Weights of a small transformer language model: 2438 steps.
Each number is 128 + 24 x the weight over its row's rms, rounded and kept within 0 to 255. Layers, rows and columns count from 0. The size above them is the row's rms in percent of the matrix's.

# layer 9 MLP down (transposed), 320x128, rms 0.138, rows 213-230, columns 0-127
size [ 95  97 101  96  97  94 101 106  88 109  94 106  93 107 109  99  91 100]
[[141 123 142  91 162 126 104 141 128 128 138 148 137 120 105 124 132 145  98 117 134 111 138 142 168 161 136 108 143 165 115 132 119 138 162  83 107 154 103 107 106 123 140 153 138 155  96 185 140 162 156 184 179 167 125 141 138 129 125 129 157 104 163 114 121 128 172 105 155 129 109 128 121 122 169 115 168 118 105 132 128  74 120 109 141 106 118 143 116 104 127 151 154 111 106 156  90  92 187 140 135 142 117 150 109 141  95 106 165 105  93 122  82 125 129 145 177 141 134 116 149 126 177 131 125  97 122 155]
 [130 172 139 119 111 149 125 116 125 142 107 148 150 139 153 123 155 135 133 144 112 113 150 148 124  81 153 158  85 120 111 122 111 142   0 143 145 151 122 129 129 107 140 123 123 160 158 149 114 151 146 122 108 135 127 112 154 108 148  84 145 139 131 143 139 105 161 123 166 129 135 123 134  91 125 141 119 143 122 163  77 147 113 119 141 147  87  90 138 144 148 108 107 130  94 114 124 122 137 120 125 119 136  75  91 119 139 116 162 182 111 117 123 155 128 124  88 107  96 153 134 123 117 138 123 134 141 150]
 [127 100 138 151 141 143 136 138 149 119 136 142 156 164 109 136 160 124 153  99 121 119 108 112 144 111 154 107 116  75 110 122 180 122 178 120 100 120 107 124 114 134 119 135 147 118 138 106 143  96 145 106 145 156  98 165 136 158 109 118  97 128 124 122 131 130 136 161 115 127 125 103  87 125  76 107 116  79 113 162 206 117 142  98 133 104 112 138  96 135  71 130 155 149 162 124 136 139  95 119 119 106 103 105 146 156 135 178 131 131 108 176 123 107 134 103 104 186  92  94 146 135 144 121 108 129 107 133]
 [117 104 116 118 128 144 132 137  91 140  90 126 120 123 149  92 137 170 135 168 165 149 132 120 157 115 138 139  96 134 144 115 107 166 106 136 150 100 136 167 132 128 122 152 116 129 136 133 130 154 110 129 129 150 123 164 127 137  95 108  57 104 135 114 160  96  96 108 108 142 157 150 112 110 155 104 118 117  93 107 170  92 191 103 109 140 129 143 112 136 114 154 165  94 173 108 145 121 100 135 117 144  96 161 143 169 160 119 118 152 156  98 117 118 109 102 171 136 105 114  64 163 107 119 141 139 127 107]
 [129 133 106 107 147 139 152 174 123 168 123 148 129 134 174  96 104 107 111 120 162  91 162 141 143 116 158 103 114 137 117 157  97 146 121 136 142 159 130 100 172 140 165 107  91 121 112 163 114 106 111 114  82  92 160 132 133 114 147  60 111 156  80 110 139 146 160 126 170 113 120 128 121 145 106 149 118 118 100 136 111 132  76 133 128 132 133 132 127 165 123 111 140 101 149 120  98 124 134 145 114  92 161 157 159 122 115 126 138 110 106 111 159 150 129 147 109 129 143  99 142  84 120 139 132 165  90 189]
 [138 120 123 106 160  98 115 176 115 159 123 127 128 137 134 151 153 120 134 110 122 117 113 130 116 127  99 128  85 154 153  83 174 130 162  86 155  99 112 152  98 122  74 117 152 106 166 102 147 146 139 118 138 145 138 125  85 110 141 128 129 156 134 129 111 105 169 121 132 117 127 114 129 128 120 153 156 148 127 113  89 191 177 112 122 104 134 205 152 149 108 133 123 126 103 139 132 127 100  84 132 164 117 123 166  90 144 109 141 132 123  98  91 122 127 123 125 125 123 100 111 118 115 126  94 110 183  82]
 [134 139 100 128 139  98 148 142 116 140 151 154 128 111 127 129 129 128 154 117 145  68 127 138  91 113 166 116  88 140  97 106 173 139 155 118 107  83 169 110 202 107 117 138 139 155 121 117 150 106 133 104  80 126 112 122 123  90  86 165 149 123 123 158  90 120 121 130 138 121 138 114 100 101 162  69 117 106 106 149  97 109 100 141  79 138 154 102 100 122 136  96 141  87 150 127 111 134 117 133 136 149 127 143 142 160  78 126 120 120 114  90 127 103 144 175 142 154 161 106 122 133 141 134 113 140 136 156]
 [126 156 157 109  77 172 118 134 120 110 115 194 148  63 113 134 149  82 158 156 119 130 110 137 139 121  91 126 125 110 152  90 131 146 107 106 145 167 142 126 135 112 115 127 117 147 106 143 145 158 142 141 118 134 118 128 158 109 149 131 149 118 138 130 139 141 150  89 152 135 170 119 112 152 167 118 127  71 131 126 126 187 112  77 133 119 133 144 111 132 113  91 116 135 102 151 121  97 140 130 162 140  95 126 107 159 145  84  91 133 175 141 125 115  85 141 141  83 132 114 140 148 152 164 103 123 130 112]
 [159 111 149 124 112 191 116 117 138 130 151  94 133 147 125 163 107 130 149 153  70 145 114 138 146 100 114 131 138 132 140 126 129 119  89 123 141 179 141 147 153  94 153 128 138 134 132 106 175 139 162 123 170 121 114  82 106 145 128 117 119 147 135 165 108 130 145 116 123  82  87 162  84 142 161 146 147 139 104 141 117 171 163 120 125 128 117 120 113 177 130 155 127 162 111 139 141  92 144 132 139 163 156 121 137 104 103 145 141 160 145  88 141 112 155  98 146 121 175 157 122 134 106 157 170 109 158 162]
 [ 89 118 115 154  99 106 164 105 144 125 109  99 156 109 110 131 104  74 139 156 146 143 146 124 130 164 147 124 123 158  93 116 118 112 149 155 153 108 135 168 150  98 126 139 108 103 110 166 124 115 117 137 108 180  90 117 124 138 136 126 106 116  97 117 176 123 126 113 106  91 110 132 131 136 179 145 121 134 143 130 134 154 160 105 108 151 122 165 138 149 120 172 140 138 140 106 162 152 110 128 109 139  91 110 178  95 129 119 184  61 164 122 122 166 136 136 142 138  85 131 169 147 127 156 114 114 148 115]
 [128  88 125 114 112 153 112 135  91 110 158 160 108 139  88  92  83 121 111 127 101 140 132  89 110 129  88 125 109 125 137  88 139 149  34 139 111 145 106 129 158  83 153 156 138 119 109 185 158 143 131 100 131 139 137 124 116 113 134  99 123 120 120 121 198 171 115 129 162 145 120  99 145  89 135 112 109 111 103 153  79 114 168 156 130  97 128 126 139 132 124 119 113 125 174 116 121 102 143 119 109 145  76 100 145 114 124 126 112 141 124 146 127 141 139 104 154 106 117 124 117 116 131 147 136 119 111 161]
 [130 130 135 161 162 111  93 122 169 157 152 135 124 133 144 147 157 128 103 151 121 141 100 123 159  78 151 116 147 140 147  89 111 125  63 152 100 128 118 128  99 106 167 120 119 122 151 127  92 115 120 107 143 158 155 101 123 153 172 132 207 138 121 126 141 127 101 137 140 118  72 121 150 139 161 158 128 127 118 127  85 125 100 129 139 109 134 122 120 138 106  99 111 210 133 135 134 112 112 124 116 126 144 148 134  87 164  94  92 122 118 110 130 106  87 101 108 167 131 148 142 112 129 157 119 138 121 151]
 [148 171 105 153 104  79  94 103 121 107 145  84 137 142 168 128 107 139 139  95 147 138 128 100 124 148 115 145  76 118  76 129 137 149 142 155 154 111 147 122 118 147  63  96 145 106 154 134 167  90 141 123 177 130 143 153 123 132 113 105 108 131 113 116 143 128 138 108 155  94 127 138  98 128  77 111 102 108 126 118 111 124 143 125 156 135 131 151 112 136 150 113  98 121 132 142 135 134 101 106 162 152 138 177 107 115 105 113 113 142 113  86 124 105 154 154 145 128 135 140 118 127 129 181  90 107 125  56]
 [139  83 117 158 139 110 141 144 179 132 135 147  90 110 101 150 126 114 122 108 120 125 133 111 147 179 132 114 125 140  94 121  98  71 119 146  92 123 124  90 134 126 125  99 134 156 107 122 130  86 143 112 146 101 183 100 139 154 133 116 151 142 131 171  83 136  81 116 164 136 124 151 143 113  95 125 130 174 133 154 121  94 153 131 107 112 129 143 143 136 112 144 130 137 161 109 133 102 125 181 131  99 132 114 118 131 160 130 145 199 134 147 156 137 150 124 136 104 170 129 108  97 115 101 189 155 112 125]
 [123 118 126 133 163 107 131 146 135 108 178 106  70 111 128 156 131  88 143 121 187 140  83 127 146 140 168 113 112 180 159 137 154 132 104 112 111 138 134 134 120 136 146 157 132 118 113 122 128 158 113 103 141 127 109 112 113 148 113 106 146 113 123 162  91 135 123 110 123 153 124 135 135 134 163 123  92 150 148 109 133 127 144 140 103 148 175 115 174 138 165  78 121 142 163  82 156 116 124  97 104  86 133 177 118  97 142 130 151 122 113 163 140 120 114 143 156 145 162  98 146 121 181 140 109 104 152 169]
 [169 162 154 116 120 101 133 122 135 106 139 109 126 125 157 167 153 158 130 167 155  72 142 153 149 141 123 103 139 154 116  81 110 166 158 153  91 153 123 165 113 161 151 160 200 140 157 124 143 155 124  95 114 135 121  85 108 139 120 118 123  99 124  82 128 131 119  82  96 150 103 104 142 117 146 152 126 108 112 166 147 131  72 105 126 143 112 143  95 110 122 134 113 114 121 156 106 129 111 124  85 121 126 114 141 169 123  94  86 119 136 128 113  99 133 118 117 167 138 148 152 140 149 102 144 107 155 130]
 [119 124 137 148 159 120 141 136  97 133 175 179 167 141 146 136 151 157  96 128 142  96 134 135 131 147 136  99 132 123 170 134 145 130 117 135 130 180 137 116 135  49 127 164  61 158 114 140  92 140 160  97 150 115 107 176 131 135 158 135 128 117 134 129 172 159 105 127 123 110 135 161 112 112 137 140 109 135 150 149 133 146  59 116 176 120 150 113 111 144  97 129 122 160 133 128 127 102 116 119 165 144 145 106 135 107 111 162 155 156  80 136 108 144 140 114 152 126 147 148 142  88 144 124 102 126 118 147]
 [123 168 107 158 135 132 109 120 159 131 114 133 135 130 167  92 166  75 130 139 154 156 103 117 133 116  83 137 145 157 106  90 120 155  16 100 136 115 129 128 177 115  87 114 144 171 159 149 137 169 141 127 161 121 126 140 115 104 154  97 116 113 148 137  89 109  91  94 133 144 130 124 142 128 142 119 141 132 109 109 145 124 127 152 128  87 156  83 102 155 104 125 108 112 151 121 140 132 134 134 100 114 140 142 134 149 142 120 137  82 113 130 141 142 103 123 138 116 153 154 119 124 102 153  89 125 133 101]]
# layer 9 MLP gate, 320x128, rms 0.157, rows 214-231, columns 0-127
size [103  92  99 101  89  94 104  79 109  94  95  96 111 101 103  88 106  90]
[[137 151 154 133 120 121 116 175 168  98 121 153 114 133 136 167 140 114 121 145 140 173 115 128 169  94 139 145  91 103 127  96 133 123 158 153 162 107 112 120 124 149 164 160 121 127 127 126 129 155 118 135  83 114  90 132 125 114 145  65 116 164 125 149 154 114 136 138 153  91  97 108 123 174 161 177 118 123 130 146 110  97 130  71 162 104 130 120 124 109 109 119 104 141 120 129 111 130 139  92 148 145 114  99 126 131 120 113 167 118  90 124 115 156 171  85 135 126 111 179 145  93  92 124 100 108 107  94]
 [103 166  91 106 130 127 150 132 164 120 175 138 129 100 100 139 123 115 110 142 149 142 120 125 159 129 101 115 150 126  93 159 174 149 132 123 135 138 138 128 124 111  81 124  98 133 145 139 123 136 136 162 139 133 126 151 108  90 174  88 121  82 158 172 153 151 105 135 141 163 108 133  79 140 125 116 139 155 133 122 128 156 125 137  98 135 138  93  91 175 145  95 149 144 141 131  97 125 181 151 111 139 137 103 147 148 158 120 125 160 117 152 143 107 171 159 118 159  98 141  79  71 100 149 126 100 109 126]
 [124 137 143 155  88 104 138 137 114 124 118 149 185 125 115 127 142  95 116 112 162 144 121 156 150 160 137 102 145 151 113 112  81 136 119 167 125 112 116 106 130 173  92 101 117 180 128 144 113 131 130 129 119 111 146 159 129 114 140 122 132 145 119 161 133  72 127  75 130 150 148 166 115 131 122 140 112 159 183 140 114 116  77 135 155 129 149 120 169 134 146 128 121 142 114 173 123 128 129 142 123  87 102 114 101  91 141 107  96 153 121  80  98  86  79 137 147 107 145 132  88 105 140 136 127 111 145  75]
 [104 101 141 141 152 129 149  95 153 109 109  73 175 165  96 143 146 128 174 121 125 145 135 101 155 121 117  96 129 131 126 134 129 105 141 137 152  45 142 167 121 117 141 111 140 104 122 121 135 103 149 149 108 121 143 120 105 116 107 120 128 130 166 156 132 134 100 117 123 110  85 115 144 106 146 152 129 141 109 117 132 136 106 175 115 181 140 128 124 161 126 135 111 166 165 138 143 133 123 100 111 134 150  87 167 143  73 108 133 137 170 120  72 153 152 163 146  91 131 157  85 132 155 144 128 115 113 139]
 [162 113 143 148  99 174  84 131 155 127 116 118 137 124 138 115  73 109 121 146 109 167 147 141 115 111 148 105 126  93 119 178 100 160  91 173 130 146 147  97 139 130 140 129 101 151  99  80 123 145 168 117 100 119 120 150 126 117 128 109 142 120 136 109 128 143  91 123 117  97 114 124 112 109 131 133  98  78 108 149 182 126 128  69 142 131  94  73 143 117 139 168 139 131 149 113 110 125 143 158 138 102 150 100 142 136 107 142 162 157 135 162  89 156 160 115 113 105  79 113 117 131 123 154 144 114 127 154]
 [124 109  96 149 135 124 109 140 151 174 137  91 139 138 177 141 118 115 141 120  88 110  95  78 120 111 138 129 140 121  93 136 179 152 119 127 120 129  82 103 177 134 125 110 122 112 108 117 167 105 141 127 125 129 113 189 140  81 125 133 128 129  97 166 123  92 123 116 134 133 113  85 161  98 155 127 110  89 137 178 101 138 141 116 184 112 155 133 116 150 128 153 118 139 121 148 143 107 161 163 124 113  91 117 119 122 160 111 136 160 136 111 142  78 161 103 142 163 103  80 126  97 133 146 118 138 124 138]
 [139 137 137 163 111 127 133 100 146 157 128 112 149 114 104 101 130 115 151 152 129  67 119  95 181 113 134 159 121 138 152 129 100 158 126 141 125 108 114  85 156 139 128 140 161 104 155 143 116 138  96 121 151 136 203 128 119 188 172 146 146  94 162 115 119 113  90 144 136 119 158 110 154 117 161 145 131  99 144 146  91 138 131 109 152 106 162 135 176 154 124 147 159 142 141 129 120 110 110 137 119 110  96 137 137 139 152 110 115 105 162 120 168  90 141 136 123 138 119 160 133 144 130 109 158 135  54 128]
 [159  92 164 155 138 170 126 138 134 165 153 130 119 136 114  91 138 115 122 134 124 116 138 133 142  92 125 111 141  86 143 136 120 151 122 155 124 149 108 142 105  90 137 154  50 121  99 143 127 164 123 154 125 182 120 118 131 112 117 150 153 138  90 129 160  98 119  98 162 128 170 173 122 105 126 120 134 152 107 139 103 134 116 125 128 161 186  99 122 101 124 127  65 126 156 124 163 140 126  93 110 108 131 110 158 167 144 162 140 144 131 162 163 129 122 104 137 131 120 120  83 116 141 115 143  98  81 106]
 [ 82 153  98 152 106 137 128 136 106 175 182 112 166 148  95  97  87 100 152 114 142 127 125 147  88 148 128 146 135 153 129 125  85 132 137 121 193 135 107 157 117 143 102 116 123  96 120 124 112 123 156 135 116 115 127 131 148 122 168 152 148 147 147 143 103 106 121 129 128 124  51 145 161 109 147  98 153 160 115 142 120 164 156 117 107 137 133 157 152 142 102 110 135 115 154 168 110 160 143 133 124 150 119 115 110  88  87 166 142 106 103 136 162 143 138 133 144 114 102 129 143 138 130  72 109 120 161 102]
 [115 153 130 120  99 126 143  88 141 158 146 105 129 137 155 148 136 138 111 113 142 150 137 146 128  86 161 116 127 131 124 121 186 110 177 156 122  96 112 124 101 187 135 138 129 107  89 102 147 114  90 106 110  70 144 141 114 143  83 135 102 148 168 127 122 119 130 148 123  85 137  95 146 181 162 147 149 131 148 123 132 128 109 131 145 150 125 130 105 102 147 140 173 154  69 156 130 149 143 168 120 134 181 116 162 110 116 120 106 108 148  98 150 129 100 127 101 138 139 119 143 168 172 130 118 128 110 103]
 [163 108 116 161 129 111 126 121 117 130 140  68 166 108 131 108 112 153 117 122 146 128 114 115 134 160 139 101 108 161 169 134 136 177 115 117 131 130 121 146 113 131 104 119 133 122 173 125 127 126 118  90 156  93 143 131  74 138 105  79 124 144 107 168 146 111 154 114 125 171 105 149 124 114 119 137 149 129 158 128 112 129 149 139 157  85 100 151 134 123 120 138  82 175  85 138 129  94 175 127  72 136 153  97 112 137 149 119 112 146 140 139 175 122 121 126 130 136 164 151 134 130 162 150 168  81  87  98]
 [132 150 105 145 150 143 136 159 104 105 107 128 144 158 160 137 107 121 135 118 158 119 128 146  99 112 127 141 132 125 120 156 128 129 118  89 131 112 111 104  97 102 123 142 105 136 138 103 166 123 160 107  87 107  57 124 133 161 155 109 109 104 139  99 107 114 159 151 150 146 150 108 111 125 143 165 159 179 147 128 129 145 106 126 127 107 116 129 179 136 114 138 164 118 146 116 172 136 115 145 177  87 140 128 104 122 129 215 126 118  99 105 127 151 174 136  90 132 120 123  73 165 110 142 109 106 113 115]
 [132 197  96 105 128 133 112 105 102 108 158 136 134 133  95 156 132 121 143 144  74 140 113  90  51 158 124 120  96  94 124 147 113 158 123 112 104 128  99 157 122 117 144 134 159 126 151 144 118  76 138 144 113 110 151 125 147 158 109 135 142 136 141 135 121  99 126 120  92 139 112 124 139 116 143 130 109 173 107 119  65  93 174 141  98  66 147 127 130 165 126 107 113 140  88 141 137 106 151 126 150 145 127 105  88 159 118 134 110 150 134 123 174 129 135 116 131  95 132 122 122 155 117 156  88 114 118 122]
 [132 106 112 131 148  99 105 145 151 112 162  83 144 117 151 130 129 172 115 128 103 150 139 104 104 109 134 129 107 153 135 171 135 147 117 178  88 110 136 106  81 118 135 175  97 110 143 161 103 100 135 104 108 115 119 114 161 161 141 138 112 119 143  78  91 169 101 145 161 179 146 176 137 145 158 139 168 139 116 111 145 115 127 140 134  91 108 154 127 122 140 156 103  98 121 171 126 130 103 111 121 116 155 107 144 112 108 134 151 132 137 126 148 137 161 157  97  87 123  88  94 120  79 157 120 151 118 129]
 [159 152 123 134 124 106  95 127 133 187  96 122 144 132 129 130 135  98 146 169 117 113  98 114 127 143 115 160  92  81 143  97 143 145 138 117 114 129 105 142 112 136 148 121 100 127 134 157  85  91 116 126 145 112 103 132 159 132 137 108 147 141 113 101 146 125 151 156  99  92 121 184 100 149 133 167  85 129 111 142 147 116 123  79 180 119 116 162 160  96 123 136  94 136 145 133 105 104 147 156  85 105 122 127  93 129 148 127 150 174 137  83 156 100 140 176 142 155 181 113  97 101 139 125 140 132 129 136]
 [109 117 114 124 122 126 136 180 135 153 108 140 115 165  95 135  95 162 139 132 112 123 133 121 161 147 138 151 119 161 160 118 150 158 134 122 144 132  93 141 105 137 118 142 119 108 140 142 166 125 150  95 106 126 115 131 150 146 110  95 143  81 135  74 128 180 104 123 101 128 177 159  93 125 154 121 127  66 112  87 136 125  45 117 161 120 145 133 166 158 124 133 103 113 129 125  98 128 132  75 115 125  99 130 129 123 101 164 131 149 135  96 138 102  99 102 120 144 129 129 122 117 115  87  98 137 158  90]
 [160 143 119  83 185 134 124 167 140 179 122 139  78 148 116  99 118 146 116 168 115 105  85 122 127  62 132 155 154 105 106 120 191 121 149 143 109 133 117 131 143 130 117 121 105 116  98  91 109  77 135 137 128 161 121 144 139 140 180 186 131 129 136 116 116 116 125 116 137 160 155 133 164 150 121 113 125 110 139 136 141 145 149 143 145 119 157 179  90 108 136 123 107 143 124 165  98 134 154 141 142 115 144 121 120 104 131 118 119 133 122 108 120  61 146 131 152 160 151 142  92 127 126 112 103 115 141 149]
 [116 111 111 108 107 142 153 206 138 126 114 120 131  94 130 154 123 127  93 146 106 119 142 111 119  81 105 135 173 179  58 150 106 139 125 112 134 103 127 146 159 103 118 125 116 174 108 154 132 116 136  83 108 138 109 128 107 142 148 135 154 120 125 156 133 143 153 117 120  98 125 179 113 133 160 131 123 140 111 104 108 105 136 149 128  94 122 173 130 112 117 140 118 143 154 123 135  64 154  82 110 104 137 131 114  94  70 145 165 116 119 124 194 124 153 121 136 119 154 128 127 104 131 131 117 152 142 131]]
# layer 9 MLP up, 320x128, rms 0.151, rows 214-231, columns 0-127
size [103 102  95 104  87  96 107  79 109 103 102  94 112 107 102  88 102 105]
[[125  74 133 120 118 157 119 133  80 100 137 156  72 123 119 117 146 135 159 120 133 132 138 117 145 171 106 117 150 166 147 126 127 141 106 116 116 174 182 134 114 133 102  94 101 129 135 134 103 119 143 114 133 137 143 112 130 191 120 126 111 115 143 130 101 100 155 116 137 116 141 106 187 108 123 144 155 173 120 149  79 109 135 144 119 156 123 132  82 150 152 132 106 139 196 129 117 114 122 149 119 115 128 104 135 143 108 134 106 149 150  81 142  80 100 157 113  93 126 102  70 153 111 121 141 109 124 134]
 [113 127  95  97 133  90 143 135 192 126 135 101 139 118 123 141 133 128  77 115 133 120 144 115 140 110 136 141 118  98 109 174 169 174 148  90 131  86 142 108 124 138  97 114  91 106 138 101 104 119 120 143 156 120 163 120 119 120 145 119 136  99 177 145 137 131  96 119 139 102 106 145 123 162 115 104 109  99 149 102 191 121 131 179 175 164  89 158  91 130 126 125 108 105 104  95 145 141  96 176 128 124 162 140 115 136 157 114 123 149 109 107 138 125 140 120 109 169 124 115 143 119 153 152 136  79 126 123]
 [130 106 132  91 119  83 140 137 121 152 143 166  91 167 132 135 155  98 160 159 123 134 118 123 124 108 113 101 148 125 139 161 157  99 139 115 131 110  95 130  95  89 161 130 153  55 130 138 141 121 135 158 134 157 108 107  81 124 148 148  35 147 137  99 123 120 124 115 148 169 157 139 103 119 132 120  97 152 119  87 153 143 127 124 127 149 114 132 138 108 123 136 131 158 167 114 145 128 156 111 136 140 135 152 157 158 127 103 140 147 102 150 128 151 126 128 114 142 106  86 189 131 124 107 168 145 138 103]
 [106 147 116 129 106 162 113 115  99  89 113 122  97 132  91 120 170 127  99 127 166 124 103 129 148 101 132 187 126 115  98 117 138 189 122  83 132 126 144 139 120 119 106 140  99 130 126  98  90 165 135 105 144  96  87 104 132 129 134 151 132 110  71 132 148 116 123 145 107 140 101 166 122 113 124 162 109 136 139 124 111 118 126  88 122 129 145 103 145 107 120 135 131 109 153 166 134  60 157 108  98 111 154 151 119  75 143 104 108 105 119  71 142 115 124 105 155 106  89 147 129 120 121 114 153 105 154 103]
 [101  84 104 144  95 151 149 107 110  85 154 152 139 123 124 157 160 135 140 130 121 119 101 110 133 139 116 132 146 136 172  80 122 125 130 128 131 132 133 138 107  84 129  88 161  79 142 141 133 110  98 153 156 140 122  70 128 115 177 109 133 122 144 177 151 134 140 134 154 157 128 116 108 171 126 141 156 140 129 114 100 109 125 126 129 141 119 150  90 131 127  67  85 119 104 149 144 121 121  89 122 173 140 125 121 105  99 111 137  79 120  86 156 128 121 106 128 120 191 105 156 128 102 102 105 161 109 137]
 [135 154 138 120 138 133 116 184 150 110 155 129  96 155 134  94 115 135 179 148  91 104  96 128  88 105 126 131 159 150 142 163 162 120 136 124 141 122 143 100 137 137 111 147 127 128  91 136 147  87 132 155 102 148 110 168 132  76 125 105  99 100 137 154  75  91 136  86 163 173 176  93 140 139 141 117 107  99 116 124 126 153 140 150 110 161 112 139 111 111 140 141 139 119 156 110 141 181 108 136 151 111 118 139 160 124 117 120  96 123 159 108 104 116 112 137 138 119 154  91 132 130 119 172 167 166  95 142]
 [104 115 106 140 136  89 135 135 126 126 127 133 134  83 172 128 111 125 101 107  90 115 121  99 187 149 113  92  95 115 160 147 132 119 136 149 122 107 132 148 124  96 175 128 128 151 129 146 102 155  64 131  89 120 130 120 122 136 121 102 117 124 162 157 115 157 112 101 153 145 120 111 152 125 109 151 131 111 157 118  94 104 132 121 150  81 120 143 135 104 128  90 134 135 139 105 139 144 170 108 134 156 141 136 161 116 189 160 115 134 132 127  73 181  99  78 146 139 130 173 112 141 112 152 159 152  98 110]
 [113 104 114  80  82  87 162  85 134 143 146 109 138 126 123 179 162 141 126  66 116 163 130 104 113 136 110 124 113 132 120 105 152 112 114 136 132 141 112 128  97 111 133 122 148 117 176 108 123 150 120 130 117  69 149  96 133 178 143 109  87 142 124 140 113 112 119 133  96 115 126 137 111 122 144 159 148 122 147 105  84 126 155 139 149 100 115 129  86 136 144 116 180 132  99 133 126  87 162 108 149 142 125 110 144 111 105  89 126  89 152 100  82 112 145 151 118  97  90 104 176 128 126 118 109 104 126 147]
 [112 100 110 158 132 164 160 124 159 180 104 136 139 143 104 128 145 159  95 145 140  90  72 111 114 135 116 139 104 127 152 138 138  97 129 112 135 151 115  98 127 134 116 140 112 139 169 129  89 153 135 134 129 123 117 108 128 119  99 154 147 132 108 103 115 186 150  68 118 100 128 112 107 166 124  81 165 127 135 132 143  98 149 132 100 150 173 169 132 124 135 124 142 117 158 141 134 137 127 116 198 129 119 172 154 115 138 158 167 120  93 130 131 132  91 151 108 103 153 134 156 109 163 156  87 134 155 145]
 [140 119 157 117 138 166 104  94  84 114 116 127 112 113  80 108 130 131 119 130 150  87 105 129 106 167 131 152 164 111 140 124 127 177 118 129 136 123 167 109 169  75 136 104 114  82 128 161 125 125 148 141 139 140 116 168 101 120 137 130 139 162 115 118 128  90 137 125 131 154 115 140  84 127 116 125 171 138 133 107 110 137 152 138  99 150 120 144 125 166 110 143 102 106 115 117 155 118 104 134  89 127 125 159  94 120 116 180 153 125 135 134 140  91 132 123 166 143 133 138 144 129 107  86 139 124 220 176]
 [120 125 171 133 144 172 151 117 164 118 123 120 124 174 142 135 140 115 123 116 130 149 128  60 160 108 106 125 132  93 110 156 119 104 102 131 154 152 166 131 128 108 135  99 113 152 121 123 112 133 153 162 156 127 140 109 154 155  78 163 152 162 133 138 143 146  88 148 110 131  93 147 183 140 137 118  99  94 112 146 181 132 129 160 176 117 128 146 114 104 120 122 103  95 106 126 135 114 125 125 157 107 103 111 121 114 203 153 123 103  92  75 112 128  83 135 136 127 127 125 144 100 110 119 133 148 104 128]
 [136 126 163 153 145  77  99  85 139 127 135  98 117 125 141 146 120 161 122 132  84  98 128 131 163 154 101 136 141 122  78  98 143  96 106 153 130 148 124  91 100 134 115 118 145  99 110 145 143 138 144  90 147 136 125 189 117 146  97 104 149 119  84 111 115  96 105 161 121  93 142 165 120 146 118  79 139 147 119 160 163 141 133 144 150  70 142 148 108 138 146 109 131 142  92 126 167 128 123 132 121 133 154 103 138 147 130 104 145 115 110  78  86 118 104 134 125 142 129 110 110 114 171 173 163 112  98 144]
 [140  98 150 163  74 142 139 133 123  94 174 137 112 139 129 153 130 170 121 108 101 149 135 132 139 157 141 157  70 136 126 146  88 152 118 145 163 128 156 141 136 157 127 125 109 127 113 119 142 155 115 154 137 123 135 161 128 148 130 100  97  97 131 132 125 107 139 133 128 163 121 173 139  98 142 156  97 144  93 127 157 116  73 118 140 127 125 116 164 120 115  99 118 129 126 140 121 121 162  86  87 136  60 147 161 154 148 172 100  92 147 109 135 148 115 106 152  90 135 173 119 121  81 123 134 157  95 136]
 [134 137 138 129 158  96 157 132 124 104  91 107 131 101 172 163 166 132 183 157 160 126 126  84 143 130 103 132 173 155 139 153 134 136 123 104 118 144 190 151 152 122 175 139 129 113  90 149 141 128 157 121 132 104  93 114 148 123 148 133 147 129 121  97 137 173 109 117 128 147 148 143 162 153  98 141 120 128 135 125 120 121 132 166 118 162 160  81 145 111 160 123  72 123 127 133  94 103 142  93 102 140 109  99 118 113 139 147 153 120 151 120 120 107 165 119 106 158 140 136  98  99  83 166 136 171 149 144]
 [196 153 120  93 149  91  99 139 119 136 107 122 142 125 116 119 128  93 121 123 146 128 163 186  82 123 149 157 157 108  94 152 148 103 143 146  93 112 119 124 109 127 196 117 100 141 105 163 109  96 122 109 133 113 128 106 125 135 142 122 161 149 136 113 134 139 112  95 149 146 133 103 153 136 142 121 123 112 145 132 108 114 170  80  87  98 161 140 138  75 160 116 130 153 130 154 118 162  98 156 106 117 140 169 113 160 124 164 109 130 147 127 145 136 129 138 131 151 157 100 129 154 192 151 127 113 146 127]
 [160 165 122 117 123 126 100 171 164 114 101 120 102 130 141 163 102  91 156  91 140 141 180 100 158  95 119 145 127 126 120 114 133 157 132 165 149  99 130 136 120 171 133  82 154 116 139 150 165 123 127 174 124 132 123 151 132 180  84 138 126 163 135 108 116 112 158  97  99 118 143 107 145 142 113 110 131  95 109 164 105 145 164 148 123 138 141 125 151 125 162 160 118 125 180 124 114 166 111 104  96 149 123  98  93 124 105 109 146 141 135 151 154  75 129 141 141  88 151 145 101 102 160 156 130 140 132 109]
 [112 127 159 125  88 101 141 119 118 123  86 185 108 148  91 108 159 123 104 169  86 141 182 154 105 187 145 108 150 144 149 102 123 143 111 138 125 119 109 101 127 148 153 123 106 153 157 119 117  87 144 130 123 154 134 138 121 160 106 125  81 124 110  81 149 125 150 137 122 138 130 129 116 134 104 112 166 120 118 111  71 140 140 122 129 110 111 120 163 154 105 138 109 132 140 131 124 168 107  84  94 150 143 166 176 113 106 104 108 153 167 152 147 140 144 157 158 147 119  94 118 101 122 144 158 133 101 149]
 [125 145 163 146 154 108 119  97 136 136 117 114 151 142 114 163 150 114 158 149 128 146 137 113 116 133 137 106 140 128 110 112 100 166 148 114 156 160 119 151 107 158 125 127 117  97 112 144 192 101  99 151 120  96  93 150 185 103 106  90 186 166 101 120 156  89 139 147 121 146 132 116 131 110 103 131 106 138 139 150 124 117 109 104 150 143 147 108 172 128 120  70 120 133 130 146  91 120 146 109 132 127 103  97 129 118 166  69 168 134 124 101 146 104  90 139 118 106 101 133 125  87  88 166 108 101 128 115]]